From a checkpoint of a small transformer trained on Wikipedia: MLP 576 SwiGLU, vocabulary 7921.
Each number is 128 + 32 x the weight over its row's rms, rounded and kept within 0 to 255. Layers, rows and columns count from 0. The size above them is the row's rms in percent of the matrix's.

# layer 2 attention key, 256x224, rms 0.104, rows 163-191, columns 0-55
size [104 102 105 109 103 109 103 112 109 102 108 111  95  99 113 121 106  98 114 109 107  99  97 107 106 104 102 100 107]
[[159 121 127  85 162 117 174 138 132 111  75 121  73  72 160 165 134 148 156  77  85 108 221 127 134 162 192 138  99  76  58 125 133 121 129  90 146 102 182 121 117 136 117 172 130 116 103 140 139 129 148 185 153  43 100 130]
 [107 136  95  96 117 132 149 147 147 132 173 113  67 159 120  74 125 131 151  58 178 126 146  84 113 104 118 101 155 136  75 128 131  54  76 132 134 162 170 102 119  99 128 131  95 130 153 150 121 109  73 126 111  84 115 110]
 [ 99 154 162 117 117 175 110 153 158 152 185 187 143  89 109 100 138 146 127 119 110 165 148 164 133 100 122  85 150 143 190 147 105 123  91 133 135 127 163 117 140 101 134 177 125 120 110 107 180 126  95 128 168 101 143 109]
 [149 120 166 193 101  81 123  91 131 154 103 109  72 145 128 121 132 103 165 115  91 112 135 106  93 100 142 131 104 119 125 120  91 115 136 114 127 134  73 164 203 190 158 105 107 100 171 105  88 181  96 166 171 129 119 112]
 [142 109 153 149 102 137 155 126 106 144 137 157 100 109 114 152  84 127 141 122 190 160 110 136 166 178 139 132 120  86  60 148 170 134 110 106 150 176 103 106  93 188  85 139 144 147 120 133 145  70 146  83 178 186 126 130]
 [171  93 153  96 137 139 168  94 158 159 126 119 165 134  79 164 150 150 153 108 128 153 213 166 131 116 109 127 116 144 118 110 112 115 105 144  85 141 128 138 170 176  78 153  88 128 125 129 205 112  74 127 123 173  83 130]
 [106 126 155 128  98 143 132 119 162 131 118 128 134 178  99 130 124 152 115 162 124 211 164 157 101 125 129  94 162 140 129 161 156 133 164 115 181 145 123  60 121  91 155 128 150 169 125  90 112 123  93 170  89 103 161 131]
 [115 144 101 184 161 134 125  86 114 176  54 137 135 134 116 136 150 153 144  82 130 161 188 113 124  74  85 153 115 174 146 249 142 110 156 116  68 103 136  73 143 110 101 116 101 173 159 122 112 144 134 113 136 107 147 132]
 [134  94 139 114 152 133 153 102 153  95  81  87  76 161  87  24 167 126 128  84 102  82 123 131  95 147  88 202 138  85 143  92 141 138 102 156  72 143  99 163 148 124 114 126 152  86 143 131 105  85 165 109  54 100 113 190]
 [144 100 128 147 103 111 148  97 171 126 159 167 139 159 190 147 162 180 129  87 162 131  77  98 102 100 144 119 123 131 147  99 112 182  64 176 160 168 176 193 147 144  88 104 109  98 188 103 109 118 126 142 106 105 113 100]
 [131 173 118 128 140 168 153 149 107  57 112 138 103 112 116 124  81 128 101 108 143 111 136 138 146 116  51 123  96 184  67 112  97  83 118 166  82 189 144  84 139 107 153 106  77  92 171 189  95  72 117 182 124 103 139 167]
 [173 121  56 106  81  95 106 151 151 136 102 126 122 170 138 144 164 113 134 118 132 104 134 137 134 132 169 125 120  86 152 132 102  59  70 154 157 126 118  73 109  87 132  79  99 122 151 107 141 121 110 123  66 149 125 147]
 [ 88 155 136 126 169  89 190 152 123 135 147 110 131 161 133 115 132 101 115  90  90 114  49 133 159 145 162 140 133 129  94 156 128 160  64 137  75  93 136 114 160 161 131  83  55 192  99 106  98 162 130 135 148 114 187 164]
 [174 131 155 146 131 137 121  51  90 192 143  90 180 141 159 219 104 155 108 130 126  79 156 174 148 144 118 129 101 189 180 110 125  64 118 122 107 161 113 143 117 135 178 208  88 128  87 156 179 120  99 107 183 168 155 164]
 [127 137 158 182 149  79 177  88 173 154 133 137 119 149 147 113 193 144  59 144  98  91 100 143  74 175 133 171  29 130 180 160  95 145 168  88 115 157  75 201 125  85 143 174 126 125  99 109 156 196 103 126 107 150 127 174]
 [168 101 157 168 150 113 144 110  97 188 119 110 150 142 111 141  64 114 109 133  94 159 168 131 165 121  42 219 102 157 143 115 139 192 118 117  82 137  86 114 169 144 137  98 136  99  83  84 121 178 145 139  93 160 119 196]
 [122 122 137 140  71 117 120 137 145  85 169 123  95 124 144  60  85 146 152 123 184 150  97  99 134 103  57 139 100 180 185 142 153 136 108 168 140 146 111 122 155  94 107 174 169 154 133 102 134 143 147 127 186 225 123 107]
 [113 188  50 142  72 162 135 188  67  92 153 143 180 131 125 158 139 130 116 142 132 121 143  92 126  60 152 151 169  43  89 145 163 108  97 118 156 107 142  66 135  99 106 138 131 143 122  95 167 119 109  75  70  89 121  93]
 [155 138 120 118 176  63 138 176 140 127  96 116 102 127  97 101 138 139 150 180 132 137 130 150 124 128  75 166 135 175 197 121 114 162 153 160 153 144  90 144 140 111  67 191  94 124 145 130 151 153 139 108  81 129 138 133]
 [126  94 137  88 105 153  96 120 100 112 177 128 125  97 165 145 122 102 151 114  80 135 107 177 157  72 207 121 148 169 135 176 132  98 146 140 164 175 112 118  83 149  73  95 121 129 111 137 123 126 138 120 103 105 124 167]
 [138 142 116 112 106 140 153 179 175 121 153 130  75 137 154 173 144 123 172  74 174 123 142 108 112  87 171 144 127 141 148 109 102 149 106 120 109 133 130 101  98 124  76  86 159 153 104  38 170  66 143 138 133  81 126 126]
 [156 146 182 104 162 112 148 159 140 101  97 129 158 105  91 138 134 160 157 121  99 149 141 145 111 131  96 157 146 170 130 150 199  14 128 103 115 184 156  99  99 123 203 121 100 161 155 114 151 122  73 130 120 155 173 169]
 [107 131 134 155  94 112 112 198 157  77  98  96 138 152 165  95 167 126  93 106 205  95 172 128 145 127 151 139 107 198 155 145 150 177 161 157 101  49 117 123 174 157 148 132 111 179 165 118 111 150  84 119 136 133 122 110]
 [159 175 106 138 125 140 181  85 178 131 115 120 156 124  80 101 163 120 119 179 101  78 179 116 163  89 112 103 121 136  97  80  52 111  72 162 152 137 156 108 118 157  92 158 164 162 140 153 157 157 120 126 111  91  42 131]
 [215 132 178 117 105 111 100  84 102 173  95 132 164 137  63 207 101 130 119 162 139 145 175  73 147 151  73 185 163 141 174  73 137  85 107 119 161 132 155 159 102  84 142 154  29 134 121 109  78 129 103 149  98 113 146 160]
 [125 158 112 163 136 168 120 104 142 103 131  60 133 159 134 138 126 101 209  76 123 122 144  88 170  62 184 144 103 143 123  78 155 140 101 145 111 152 149 133 157  65 143  80 145 154 140 129 109 132 129  52 153 174 187 136]
 [173  91 125 176  93 118 109  87  97 103 131 136 168 120 140 138 125 110  87 191 124 207 123 117 198 113 132  92 112 168 149 157 154 116 127 123 152 120 144 112 154  66 105 159 130 146 141 190 101 153 158 140 185 162 157 140]
 [142 111 154  94 137 103  67  61 118 104 126 129 160 190 136 143 108 114 171 130 178 182 123 136  89 145 138 164 150 144  94 126  85 136  87  93 152 138 128 140 184 120 166  76 110 184  73 189 104  85 136  99 124 123 143 188]
 [ 84 183  96 171 160 161 139 179 120  97  27  80  93 120 100 169 149 138 134 103 139 142 141 133 122 130 179 114 173 100 189 174 117 105 140 187 133 104 138 154 143 211 145 164 129 113 129 141 154  58 149 132 131 126 189 119]]
# layer 2 attention query, 256x224, rms 0.0991, rows 164-191, columns 0-55
size [102  96 105 108 109 101 106 106 106 108 113  99  98 109 109 100 103 112 105 107  97 100 102 105 102 100 100 106]
[[158  99 107 125  76 194 109  95 139 176 131  78 148 199 130 120  99 211 147  82 132  96 157 108 169  64  88 127 144  52 176 103 147 151 145 112 153 125 117 133  31 102 149 123  99 103 139 110 104  88  99 131  64 132 140 133]
 [105 176 180 154 157  92 104 193 158  74  89 151 117  73 107 100 141 163 130  86 101 114 144 141 116 141 130 140 174 143 166 139  64  95  81 157 134 111  81  93 118 114  88  73 159 117 165 134 162 139  66 194  89  93 190 182]
 [141  64  89 153 116 144 195 106  75 141 132  48 118 147  98 123  63  95 204 139 224 132 116 104 177 138 121  77 137 148  98 127 109 141 161  78 105 127 136 123 138 117 101 138 148  80 112 119  84 197 145  95  96 110 145 173]
 [106 102 175 108 126 136 112 122 154 173  93 118 100 130 131 121  74 100  95  74 145  75 132  96 121 104  71 181 133 166  64 148 153 102  95 175 150 107 131 162 150 126 104 127 138 129 143 125  85  71 147  95 189 140 129 108]
 [179 125 165 131 172 120 155 142 101 186 126  90 145 146 145 127 137 127 119 144 110 121  98 194 143  81 149 135 117  89 105 103 158 119 135 149 110 177 149 160 128 121 103 105 123 184 101  82 115  96 120  47  80 121 142 132]
 [120 132 148 109  65 140 146 148  83 139  95 116 129  77 162 104 161 154  87 164 117 106 125 161 191 115  97 175 128  67 110 142 123 128  79  67 161 186  95 184  94 110  76 189 137  87 119 111 147 105  62 158  85 154 153 103]
 [109 100 140 143 127 105 149 105  96 190 149  85 151 102  45 152 131 149 148 130 136  95  67 145 124 137 152 201 155 150 106 191 117 144 116 105 128  84 138 116 111 137 155 136 123 138 137  71  94  54 114 139 114 107 100 141]
 [120 111  66 128  78 111 189 150 136 160 128 103 120 141 163 154 116 139 127 165 176 122  86 103 114 171  95 106 150 101 175 128 145 119 118 141 137 145 134 167 116 133 189 143 129 179 115 164 132 151 101  77  83 111 152 145]
 [145  57 107  62 153 173 120 179  60 155 128 117 152  61 131 129  45 135 168 142 141 127 126 145 125  67 110 157 111 159 150 154 185 152  97 151 107 120 170 148 143 136  62 110 132 148 100 173 114  53 111 126 123 119 111 145]
 [153 159  79 113 171 103  91 187 101  97 126  62 165 174 134 114  92 107  94 141 161 108  33 103 121  97 123 120 145  85 115 121 167  93 150 167 124 111 179 168 141 156 171 146 132 134 126 123 117 173 158  77 195 135  94  90]
 [170 105 138  82   9 148 136  93 191  98 120 152 138 112  90  97 129 169  46 114 119 175 137 138  53 126 124 118 159 167 143 108 197 121 141 175  95 113 119 127 105 152  99 162 131 119 137 175 130 119 108 148  50  56 128 165]
 [119 104 172 177 139 126 118  97 178  94 202  98 138 172 134 155 130 166 135 139 122 163 134 144 146 113  96  95 117  65 159 130 118  91 189 160  97  90 121 100 175 168 114 146 149 165 105 141 180 128 167 113 115 163  68 148]
 [107 100 150 147 141  71 105 124 126 125 145 142 120 128 107 121 147 113  91  54  47 149 102 127 103 145 133 101  90 135  83 152  69 142  76 135 140 234  99 148 129 151 173 114 135 117 185  94 143 156 145 137 146 156 139 123]
 [106 100 106 144 108  94 134 122 134 109 142  94 116 166 117 141 168 184 100  58 115 184 198 129 102 185 110 147 176 143 138 188 131 155 168 141 107 116 132 133 131 170 153  57 123  92 151 119 157 207  76  90 168  86 135 123]
 [153 116 198 241 129  43 115 182  99 125 149  31  61 137  93 144 169  78 126 151  87 115 116 124 128 151 167 111 120  83  62 120  92 182  93  83 139 116 115 166 140 117 160 161 129 105 136  94  88 102 112 120 171 166 139 121]
 [ 87 128  94 134 133  95  99 145 134 113  66  50 119 167 125 107 106  88  92 156 147 113 171 131 165 142  94 116  95 117 156 162  78 107 111  92 107 196  67 201 163 113 197 103  91  92  99 107 134 165 124 115 106 116 164 102]
 [100 184 143 153 123 148 124 137 146 106 147 216  70 143 142 122 180 127  89 117 160  94 170 130 138 181 129  80  80 144 228 103 142  97 146 125 133 135 130 103  64 129  90 163  94 141 124 103  94 203 168 198 182 157 125 130]
 [168 126 175 195 110  76 123 146  99 126 113 108 118 175 139 174 113 175  91 180 180 140 130 185 121 158 122  79 122  95 131  76  93 105 158 146  70 113 158 160  98  90 143 158 183 116 120 109 146 134  77  92 136 159 121  57]
 [159 128  79 109  91 198 134 108 157 157 173 129 103  98 138  91 126 156 120 145  88 152 122 167 182 149 111 145 110  88 132  85 127 149  98 143 122 106 165 151 182 118 142 194 125 143 172  73 162 116 141 175 103 131 130 120]
 [151 171 154 106 116 139 140  85 113 138 189 107 143 119 108  96 162 145  95 177  70 140 155 109 100 179  74 124 164 121 127 152 129  47 147 105 144 101 194 109 101 111 106 198 174  80 174  96 110 159 105 105 103  92 100 127]
 [ 86 105 125  84 128 111 115 111 119 125 149 128 129 112 160 162  41 136 137 167 141 125  74 128 127 107 144 101 118 129  95 120 118 154 128 141 139 189 113 140 172 133  89 135 169  99 149 138 148  85 135 165 174 168 153 122]
 [180  95 121 163 126  65 107  85 128 143 156  70  85 117 110  95 204 117 158 147 216 166  97 104  87  88  94 124 159  96 144 120  72 110 150 175 154 103 108  88 116  71  95 131 174 129 169 116 105 139 148 169 163  76 154 120]
 [ 96  73 129 123 102 124 135  83 179 116 129 127 128 161 107  92 163  84 170 114 180 156 169  91  84 155 146 132 123 164 169 128 138 180 160 146  91  86 160 140  93 148 137 126 134 164 146 142 121 136 174 112 210 107 118 137]
 [188 106 154 137 109 133 142 122 128 106 142  62 127  90 119  99  15  78 175 178 137 127 111 158 100 130 115 137  95 174  94 152 151  83 138  67 157 201 110 114  66  43 100 138 127 140 128  89 143  99 146 133  78 121 133 137]
 [187 161 122  97 170 170 100  68  57 141 124 108 130 111 110 115 142  74  77  61 146 117 102 167 150 158 105 119 157  72 143 141 100 155 153 137 124  79 128 191  94 141 104 155 190 100 143  83 105 180  96  88 101 236 177 134]
 [136 219 150 156 159 100  96  90 133 108 109 148  87  57  88 147 108 140 140 119  90  53  92  78 133 104 135 133 122 113 138 110 103 115 103  93 107  96  68 107 136 180 177 104 100 146  84 115 159 117  93  77 129 107 115 135]
 [141 103 103 136 108 125 157  52 119 167 170 144 118 103 159 150 139 118 113 126  98 174 119  89 116  85 125 121 127 129  98 145 137 159 139 115 162 116 128  74 145 104 139 103 128 167  84  84  89  45 162 188 103 148 113 162]
 [153 139 114 143  83  92 125 177 141 150 164 157 149 123 113 140 185 113 108 155 106 202 115 119 120 147 157 227 135 131 125 142  99 107 152 152 164 120 154 142 150 138 178 137 155 118 187 120 178 153  85 145 167 101 118 145]]
# layer 2 attention value, 256x224, rms 0.119, rows 128-159, columns 0-55
size [ 81  73  72  79  74  71  74  77  83  82  75  75  79  73  74  76  85  76  80  79  81  78  73  75  72  73  82  71  78  79  76  72]
[[ 66 141  75  70 166 126  62 127  87  82 128  99 169 117 120 113  89 172  98 109 125 128 110 149 181 160 121 105 139  85 131 151 159  93 130 128 160 125 140 106 123 109 125  69 120 123 141 113 136  54 165 127  99 132 130 113]
 [116  95 121 112 193 120 138 131 116 105 137  94  95 127 132 159 131 144 121 124 107 130 131 233 127 110 160 133 194  88 148 139 161 163 157 147  98  96 152 123 178 177 171 180 134  72 102 130 124 143 143 153 115 161  56 102]
 [149 132 131 126 126 169 148  61 122 129 112 113 125 134 165 165 120 146 125  90 123 161  96 119 105 125 142 117 178 176 126 140 116 149  85  84 163  91  85  78  30  91 109 113 133 116 117  97 130 174 121 186 139 119 118  83]
 [109 155 101 143  88 100 120 166 160 195 108 132 150 154 161 114 107 149 109 136  66 133 155  89  91 118 110 130 171 134  39  60 124 147 178 137 191 111 135 136 109  69 135 177  89 154 131 113 205 114 156 183 106 162 134 128]
 [ 78 134 114 132 180 137 145 120 156  70 107 147 163 119 137 167 159 125 157  94 162 106 118 167 109  89 143  50 117 172 155  89 162 177 121 124 176 122  53 150 176 130 120 119 152  74 129 185  90 141 129 155 104 142 157 107]
 [154  97  97 170 143 138 137  56  94 127 136 130 125 104 108 126 151 105 130 136 128 117 108 153 159 107  97 143 114 115  62 153 124 124 110 141  85  83 160 124 103 129 187 122 117 162 113 107 184 125  90  94  67 168 136 162]
 [127 132 125 147 132 119 122  43 163 137 168  86  76 124 121 121 132 116  81 158 131 208  99  92 121 106 144 129 159 130 155 129 155 119  70  69 145 178  78 119 122 130 181 133 139 131  50 103  72 101 139  99  87 156 183 118]
 [108 134 135 139 130 130 171 116  79 112 124 166 112 124 130 184 111  75 158  66 105 119 144 115 117  68  90 167 118  75 103 159 131 106 123 174  91 101 164  88 137 149 106 151  75 105 151 185 149  85 171 143 126 101  74  93]
 [118 156  97  47 145 171 172  84  84 114 104 159  85 209 154  74 159 119 136  60 126  65 144 169 158 128  92 142 105 160 142  64 168 135 144 138 117 115 100 138 165 149 179 121 164 116  92  93 124 126 163 111  76 151  83 128]
 [142 191 112 129 143  99 133 176 129  89 105 192  77 155 112 166 145  84 102 149 159 117 149  99 123 159  49 119 180 140 103 128 133 123 130  84  82  98  88  97 154  60 148 144 168 203 113  94 127 131  81 122 163 106 176 117]
 [215 112 150 151 149  97 113 133 103 117 120 149 168  90 130 135 104 121 167 136 140  84  89 129 151 134  99 116 137  72 159  73  99 150  52  95 120 187 103 107 156 115 117 152 160  75 148 160  95  96  83 114 103 119 150 124]
 [110 122 132 127  91  91 125  91 109 101 150 151 101 130 174 149  69 134  96 156 174 163 116  73 150 113 119 131 149 134 114  90 112  80 132 133 151  72 135 176 129 136 162 126 130 101 152 158 131 159 153  81 126 172 129  69]
 [110 153  98 155 128 103 109 171 147 191 178 147 149  97 101  73 119  87 173 175 109 113 123  77 145  65 157 119 157 176  97 134 146 154  98 103 196 154 138 120 164 140 143 123 133  90 141  82  91 169 179  91 132 173 151 127]
 [ 76 152  62 116 133 114 135 121 124 115 170 108 191 110 146 114 121 207 112 133  97  77 122 148 121 108 161  55 117 162  55 186 141 128 143 113  78 192 111  85 137 114 136 109  68 168  71 118  99 162 106  97 132 130  89  84]
 [105 156 136 140 136 140 166  97 127 131 143 112  78 196 145 118 174 117 149 152 146 127 172  74 163 155 105  84 128 195 189 142 121 151 140 101 107 126 117  74 188 100 112 130 131 145 146 124 112 114  80 104  96 109 101 133]
 [158 179  98  96 143  85 116  98 142  37 129  78  61 142 109 180 133  58 108 110  93 127 119 157 107 162 178 144 164 139 145 149 112 122 121 113  90 115 175  81 127 141  86 105 128 137 133 152 152 136 115 209 112 152  86 141]
 [146 179 193  98 134 124 172 157 148 128 130 143  74 129 182 108 145  90 133 145 106 168  99 199  87 173 139 119 135 144 160  96 152 155 123 177 142 131  98 130 137 158 142 106 144 165 106 110 158 122 123 144 129 137  90 114]
 [178 176  99 160 137 109 183 180 147 106 102  72 125  91 109  86 196 105 178 111 124  92 152 147 116 148  97  68  82 114 134 118 158 125 129 137 118 184 100 176 130 127 208 127 136 127  98 152  76 133 142  93 130 174 101 152]
 [137 101 126 137 146 180 199 136 131 239 125  87 105 139 137 143 153 171 130 126 133 172 141 151 139  76 153  89 149  85  53 188 105  91 136  97 136 129 130 163  84 199 115 108 108  86 153 157 160 141 153 133 119 142 170 122]
 [109 170 143  91 127  72 120 131  97  60 142  98  99  96  98 166  84  95 168 136 119  90 118 122 117 165 172 115 119 134 159 110  91  96 176  86  65 108 132 141 101 142 131 125 165 154 157 103 137 125 233 115 145 149 106 130]
 [130 158 104 113 129 132 167 143 155  69 142 123 130 140 124  98 149 179 169 135  93 100 133 127 143  78 133 137 142  86 151 111 152 109 165 162 103 160 132 143  72 136 111 150  95 140 150  75 236 143  96 162 143 110 171 122]
 [  0 105 157 165 145 176 104 141 128 171 183 107 143 109 124 101 162 139  69 139 168 152 115  89  69 157  79 123 130 117 151 112 138 135 133 139 168 117 101 122 137 136 113 131 148 104  95 106 143 172 129 116 106 125 172 147]
 [ 72 144 111 132 122  74 136 147 119 103 104 137 162  64 129 155 125 160  88 155 135 143  97 187  68 101  39 160 123 198  86 130 131 107 149  84 108  88 183 124 118  95  89  77 108 121 157 173 163 104 144 127 149 110 114 128]
 [147 180  68 117 149 104 124 129 125 145  98 124 102 118 149 110  93 126 108  99 157 122  93 132 199 127 116  99 172 166 144 127  91 127 120 166  89 113 174 149 172 100  86 101 121 144 153 128 180 155  88 161 110 173 157 120]
 [167  95 104 156 158 115 189 156 170 127  83 108 164 129 140  87 125 155 117 167 155 112 178 137  94  95  94 160 119 114 127 183 135 114 126 136 139  97 146 107  90 109 123 139 119 104 129 129 149 134 130  80 125  99 154 153]
 [158 158 131 180 125 142  70 104 168  62 162 123 209 144 165 110 144 122 151 149 135 137  76 125 167 143  88 112 105 120 147 118 172 132 118 132 115  63 116 167 112 103 151 116 134 117  88 132 101 155 159 101 142 101 135 106]
 [186 168 135  88 142 126 152 123  80 134 106 165 116 126 102 111 143 113 130 162 183 157  75 174 108 140 156 163 110  87 114 118 105 115  61 110 134 176 160  81 118  96 164 161 131 160 106 130  83 139  94 141 102 164 122 154]
 [128 159  81 169  98 103  50 159 177 148 134 135 168 112  96 117 103 157 155 143 133 173 139 137 118 138 139 142 104 145 160 149  47  87 130  91 111 169 152 136 135 135 129 134 108 151 181  92 135 161 136 159 148  82 157 108]
 [ 70 117 126 147 117 115 129 111 113 109 131 177 117 131 101 135 104 131  95 139 101 137  63 119 151 131 101 148 100  85 163 142 147 145 169 116  81 122 138 111 149  96 146 152  93 121 132 150  86 144 137 101 108 105 185 190]
 [152  80 170  73 148 168 157 147 197  93 103 129  96  75 129 124 138 127  72 102 137 115 126 112  90 134 164 138 117 108  69 111  93 172  72 125 135 178 179 131 101 104 124  85 152 152 161  47 131 160 184 149 142 116 126 141]
 [127 176 140 105 134  92 115 167 194  89 122 133 134  70  97  92 127 196 104 153 107 144 107  78  54  66  80  83 171 123 141  92 100 145 117 182 164 169 139 131 142 150 147 105  79 166 122 153 204 153 128 185 113 146 178 134]
 [111  55 178  95 133  67 155 178 173 166 141 153 178 114 123 146 147 118 107  58 133 105 138  88 135 104  88 135 117  89 101 117 151 150  64  68 163 167  87 170 143 126 110 149  91 149 139 139 120 125 126 130  97 150 102 137]]
# layer 2 attention output (transposed), 256x224, rms 0.113, rows 128-158, columns 0-55
size [ 84  81  83  89  78  77  80  79  88  87  83  84  90  78  85  84  91  80  88  84  86  87  81  78  83  81  91  85  86  84  85]
[[ 49 158 144 161 101 141 171 180 141 122 135 191 186 126 149  92  80 190 173 118 124 113 129  80 136 114 115 113 133  92 134 128  92 188  95 128  96 128 135 115 104 136 110 118 145 118 146 242 107 151 115  91 158 128 111 119]
 [179  75 175 156 177 125 131 170 141 134 183 144 139 161 146 155 100  90 137 151 140 159 150  83 130 154 145 121 125 100 157 109  83  84 206 134  89 176 168 150 108  82 127 119 132  44 117 101 117 119 122 174 161  97 127 106]
 [219  83 116  60 125  98 121 170 169  95 176  93 102 129 115 175 118  97 129 130 146 104 124  64 122  92 145 132  60 149 128 139 122  83 156 144 140 118 122 100 137 142 107 150 163 146 159 112 143 157 146  85 214 123 153 147]
 [152 147  99 113 136 118 147 148  78 112  49  91 154 129 159  65  61 154  73 149 141 139 150 119 107 169 116 148 133  99 160 140 150 136 121 154 120 160 131 141 119  95 160 176 144 118 148 125 180 156 182 174 141 122 123  85]
 [128 113 170 163  95 104 139 184 163 155 152 139 132 127 199 147 121 144  81 142 124 111 135 136 151 132 149 158 191  85 117 111  91 165 126 141  97 135 193 102 101 135 100 206 138 101 110 102 159 120 179 107 107 144 148 155]
 [107 173 164 119 138 150 198 191 133 126  81  86 147 163 142 141 118 150 118 111 146  94 117 136 143 141  95 137 152 102 133 180 103  87 138 139 116 136 129 141 123  85  93 127 155 132 170 134  35 112  93 135 145  87  49  83]
 [161  55 158 136 144 129 135 181  62 127 133 131 141 164 107 102 100 126 174 155 134 116 115 155 145 107 129  74 102 122 137 108 101 186 124  52 107 118 148 106 139 151 150 122 166  81 143 167 129 122 158 139 171 245 126 121]
 [108 108 118  96 108 147 148 153 100 123 111  71 157 124 121 190 109  89 113 160 111 125 100 115 112  72 113  81  59 125 138 145 112 118 138 117  96  87  95 179 147 152 135 141 150 123 146  90  91 144 162 146 191 179 133 145]
 [136 150 130 178 129 147 163  77  94 121 106  86 165 148 150 168 136 139 140 135 157 139 194 153 100  96  90 139  74 101 112 104  92 114 188 146  91 151 138 181 142 118 157 192 109 140  90 183 127 133 118 124 160 129  86 153]
 [127 101  93 135 127 131 217 137 127 120 134 132 149 118 171 107 149 106 103 162 146 141 164 163  46 171 163 116 122 148  85 115 165 108  72 117 107  97 130 145 133  90 164  97 147 123 131 204  89 114 145  95 106 114 107 184]
 [110 134 143 138 124 139 129 130  92 131 102 142 105 134 119 148 144  97 156 163 151  68 100 179  95 162 178 176 187 106 156 116  95 190 101 141 117  72 118  93 143  93 175 130 108 130 142 178  71 181 133 163  92  87  65 133]
 [151  83 164 125 111  90 179 147 126 120 158 155 107 131 220 177  94  95 140 124 114 104 157 157 126 113  85 114 154 176 104 100  96  90 146 105 124 165 178 143 132 124 139  85 130 154 172 114 137 107 149 122  87 154 126 113]
 [108 118 120  93 112 195 119 171 135 119 102  74 112  89 167 133 154 104 138 129 116 119 152 103 165 146 133 112 156  90  84 106 179 120 129 135 126 155  97 109 142 105 126 121 141 163 188 148 105  89 210 149  87 197 158 139]
 [121  65 143  66 122  83 117 134 131 182 121 138  57 133 114 107 120 167 121 132  67 153 151 110 135 151 141 129 127 119 132 147 137  97 187  79 188  73 111 134 114 143 157 116 155 154 212 179 121  93 130 137 138 100 167 137]
 [ 91 114  97 169 121 138 209 105 106 197 111  54 197 176 121 151 149 128  95 162  64 120 128 129  98  88 178 130  81 125  98  96 131 135 112 162 142 118 111 141  93 127 188 108 164 102 106 130 131 105 101 125 165 163 117  92]
 [203 148 171 104  74 144 107 143 141  58  74 179  90 113 133 124 121 148 138 128 156 170 149 154 119 161 121 145  34 127 116  97 140  91 117 103 134 148 126 134 164  76 125  61 134 170 128  87 166  80 117 172 113  87 122 176]
 [172 120 142 113 173 111 130 125  88  86 111 115  88 211 111 147 104 117 104 145 159  86 138  95 127 151 180 131 121 121 123  82 178 172 166 126  92 205  76  95 137 101 118  99 124 127 110 161 140 131 121  77 222 142 164 164]
 [120  84 190 100 186 154 105  86  63 151  64 129 125 147  97 168 142 116 158 126 123 164 151 113 103  99 117 104  63 133 116  59  89 218  86 160 135 138 130  99 130 119 123 120 102 152 120 136  99  99  98 135 148 117  92 169]
 [220 120 152 163 117 153 104 122 114 206  95  95 144 139  86 100 146 110 129  70  85 119 109  65 145 143 147  92 112 130 113 177 141  58  72  75 115 149 134 112  83 114 114 164 131 129 117 137 139 125 113 120  98 151 124 141]
 [ 63 212 131  80 148 172  93 176 122  86 123 137 110 141 144 208  77 102 164  87 116 111 114 140 117 119  80 108 148 115  90 115 193 134  99 100 155  94 141 115 202 142 106 106  80 162 133 117 128 118 123 113 170 152 148 138]
 [208 125  98 104 170 131  73 109 165 186  51  99 166 180 137 121 107 149  86 106  94 132 133 151 123 165 160 184 193 110 122 111 142 124 133  89 155 129 105 175 138  96 111 162 124 156  69 178 201 125 105 114  50  94  94  78]
 [134 125  94 156  97 124 140  92 118 218 155 154 166  82 103  87 123  98  99 138 125 149 152 117 123 117 138 137 110 160 144 144 156 122 180  62 160 205 119 121  97 136 120 173  97  73 112  78 134 144 175 168 142 144  84 106]
 [ 95 146  90 129 121 176 124  92 144  53 145 146 106 156 151 118 114 150 124 130 222 120 128 128 118  74 111  98 135  88 192 130 157  50 156 111 117  92 137 100 135 115 153 113 122 147 172 162 148 130 107 190 179 125 152  87]
 [125 178 134 147 122 170 129 149 139 179 146 133 125 144 121  91  65  80  75 163  83 142 108 140  99 101 149 176 101 122 136 167 195 129 116 127  95 125  68 115 155  93  88 131 156 187 131 155 113  92 108  92 145 103 105 148]
 [125 120 103  68  98  77 143 130 123 132 126 132 132 119  79 154 169 173 153 145  90 144 156 152 128 125 155 128 107 159 176  89  62 134 182 107 108 163 125 147 117  93 163 131  99 135 138 133 131 124 130 172  84 115  88 103]
 [126 148 122 128 157  96 161  84 141 120 183  93 187 121 135 126 150 171 111 163 157 134 155 116 211 150 117 166 127 127 159 125  89 134  99 153 146 128 138 108 121 161 121  53  94  94 155 153 103  60 146 132 149 100 132 162]
 [157  92 158 154 121 143  87 127 125  70 131 116 136 104 115 179 109 163  59 130 140 155 128 141 173 102 135 112 143 163  97 147 127 109  66 217 149 136 170  95  67  72 178 167 211  89 121 148  84 109 158 118 117 130 117 107]
 [ 88 129 127  55  82  98 112  90 130 151 128  71 105  53 152 152 129  80 190 129 121  54 134 116 120 128 133 104 174 112 122 149 152 144 100 132 112 119 170 117 156  58  89 166 103 161 100 144  78  85  92 173 102  93 178 135]
 [ 63 124 146  26 135 139  90 125 100 100 178  61 167 117 100 163  81 144 123 113 146 108 106 159 145  84  85 116 134 124 217 138 192 159 103  92  77 128 104 102  83 134 145 116 124  69 186 112  95 154 133 139 129 128 117  95]
 [146 106 113 149  65 129 128 126 112  37 134 172 114 104  38 166 133 118 128 126 157  95 155 118 125 148  84 103  51 133 114 145 181 127 135  97  83 110 128 166 120 132 139 182 143 174 192 113 127 158 148  56 117 142 135 134]
 [150 129 143 108 130 124  90 209 142  74 108 108  81 101 189  95 188 114 121 126  80  63 182 108 124 139  98 103 104 167 122 111 130 166 163 130 144 132 115 150 103  52 141 193 114 164 140  89 155  80 116 139  90 127 155 133]]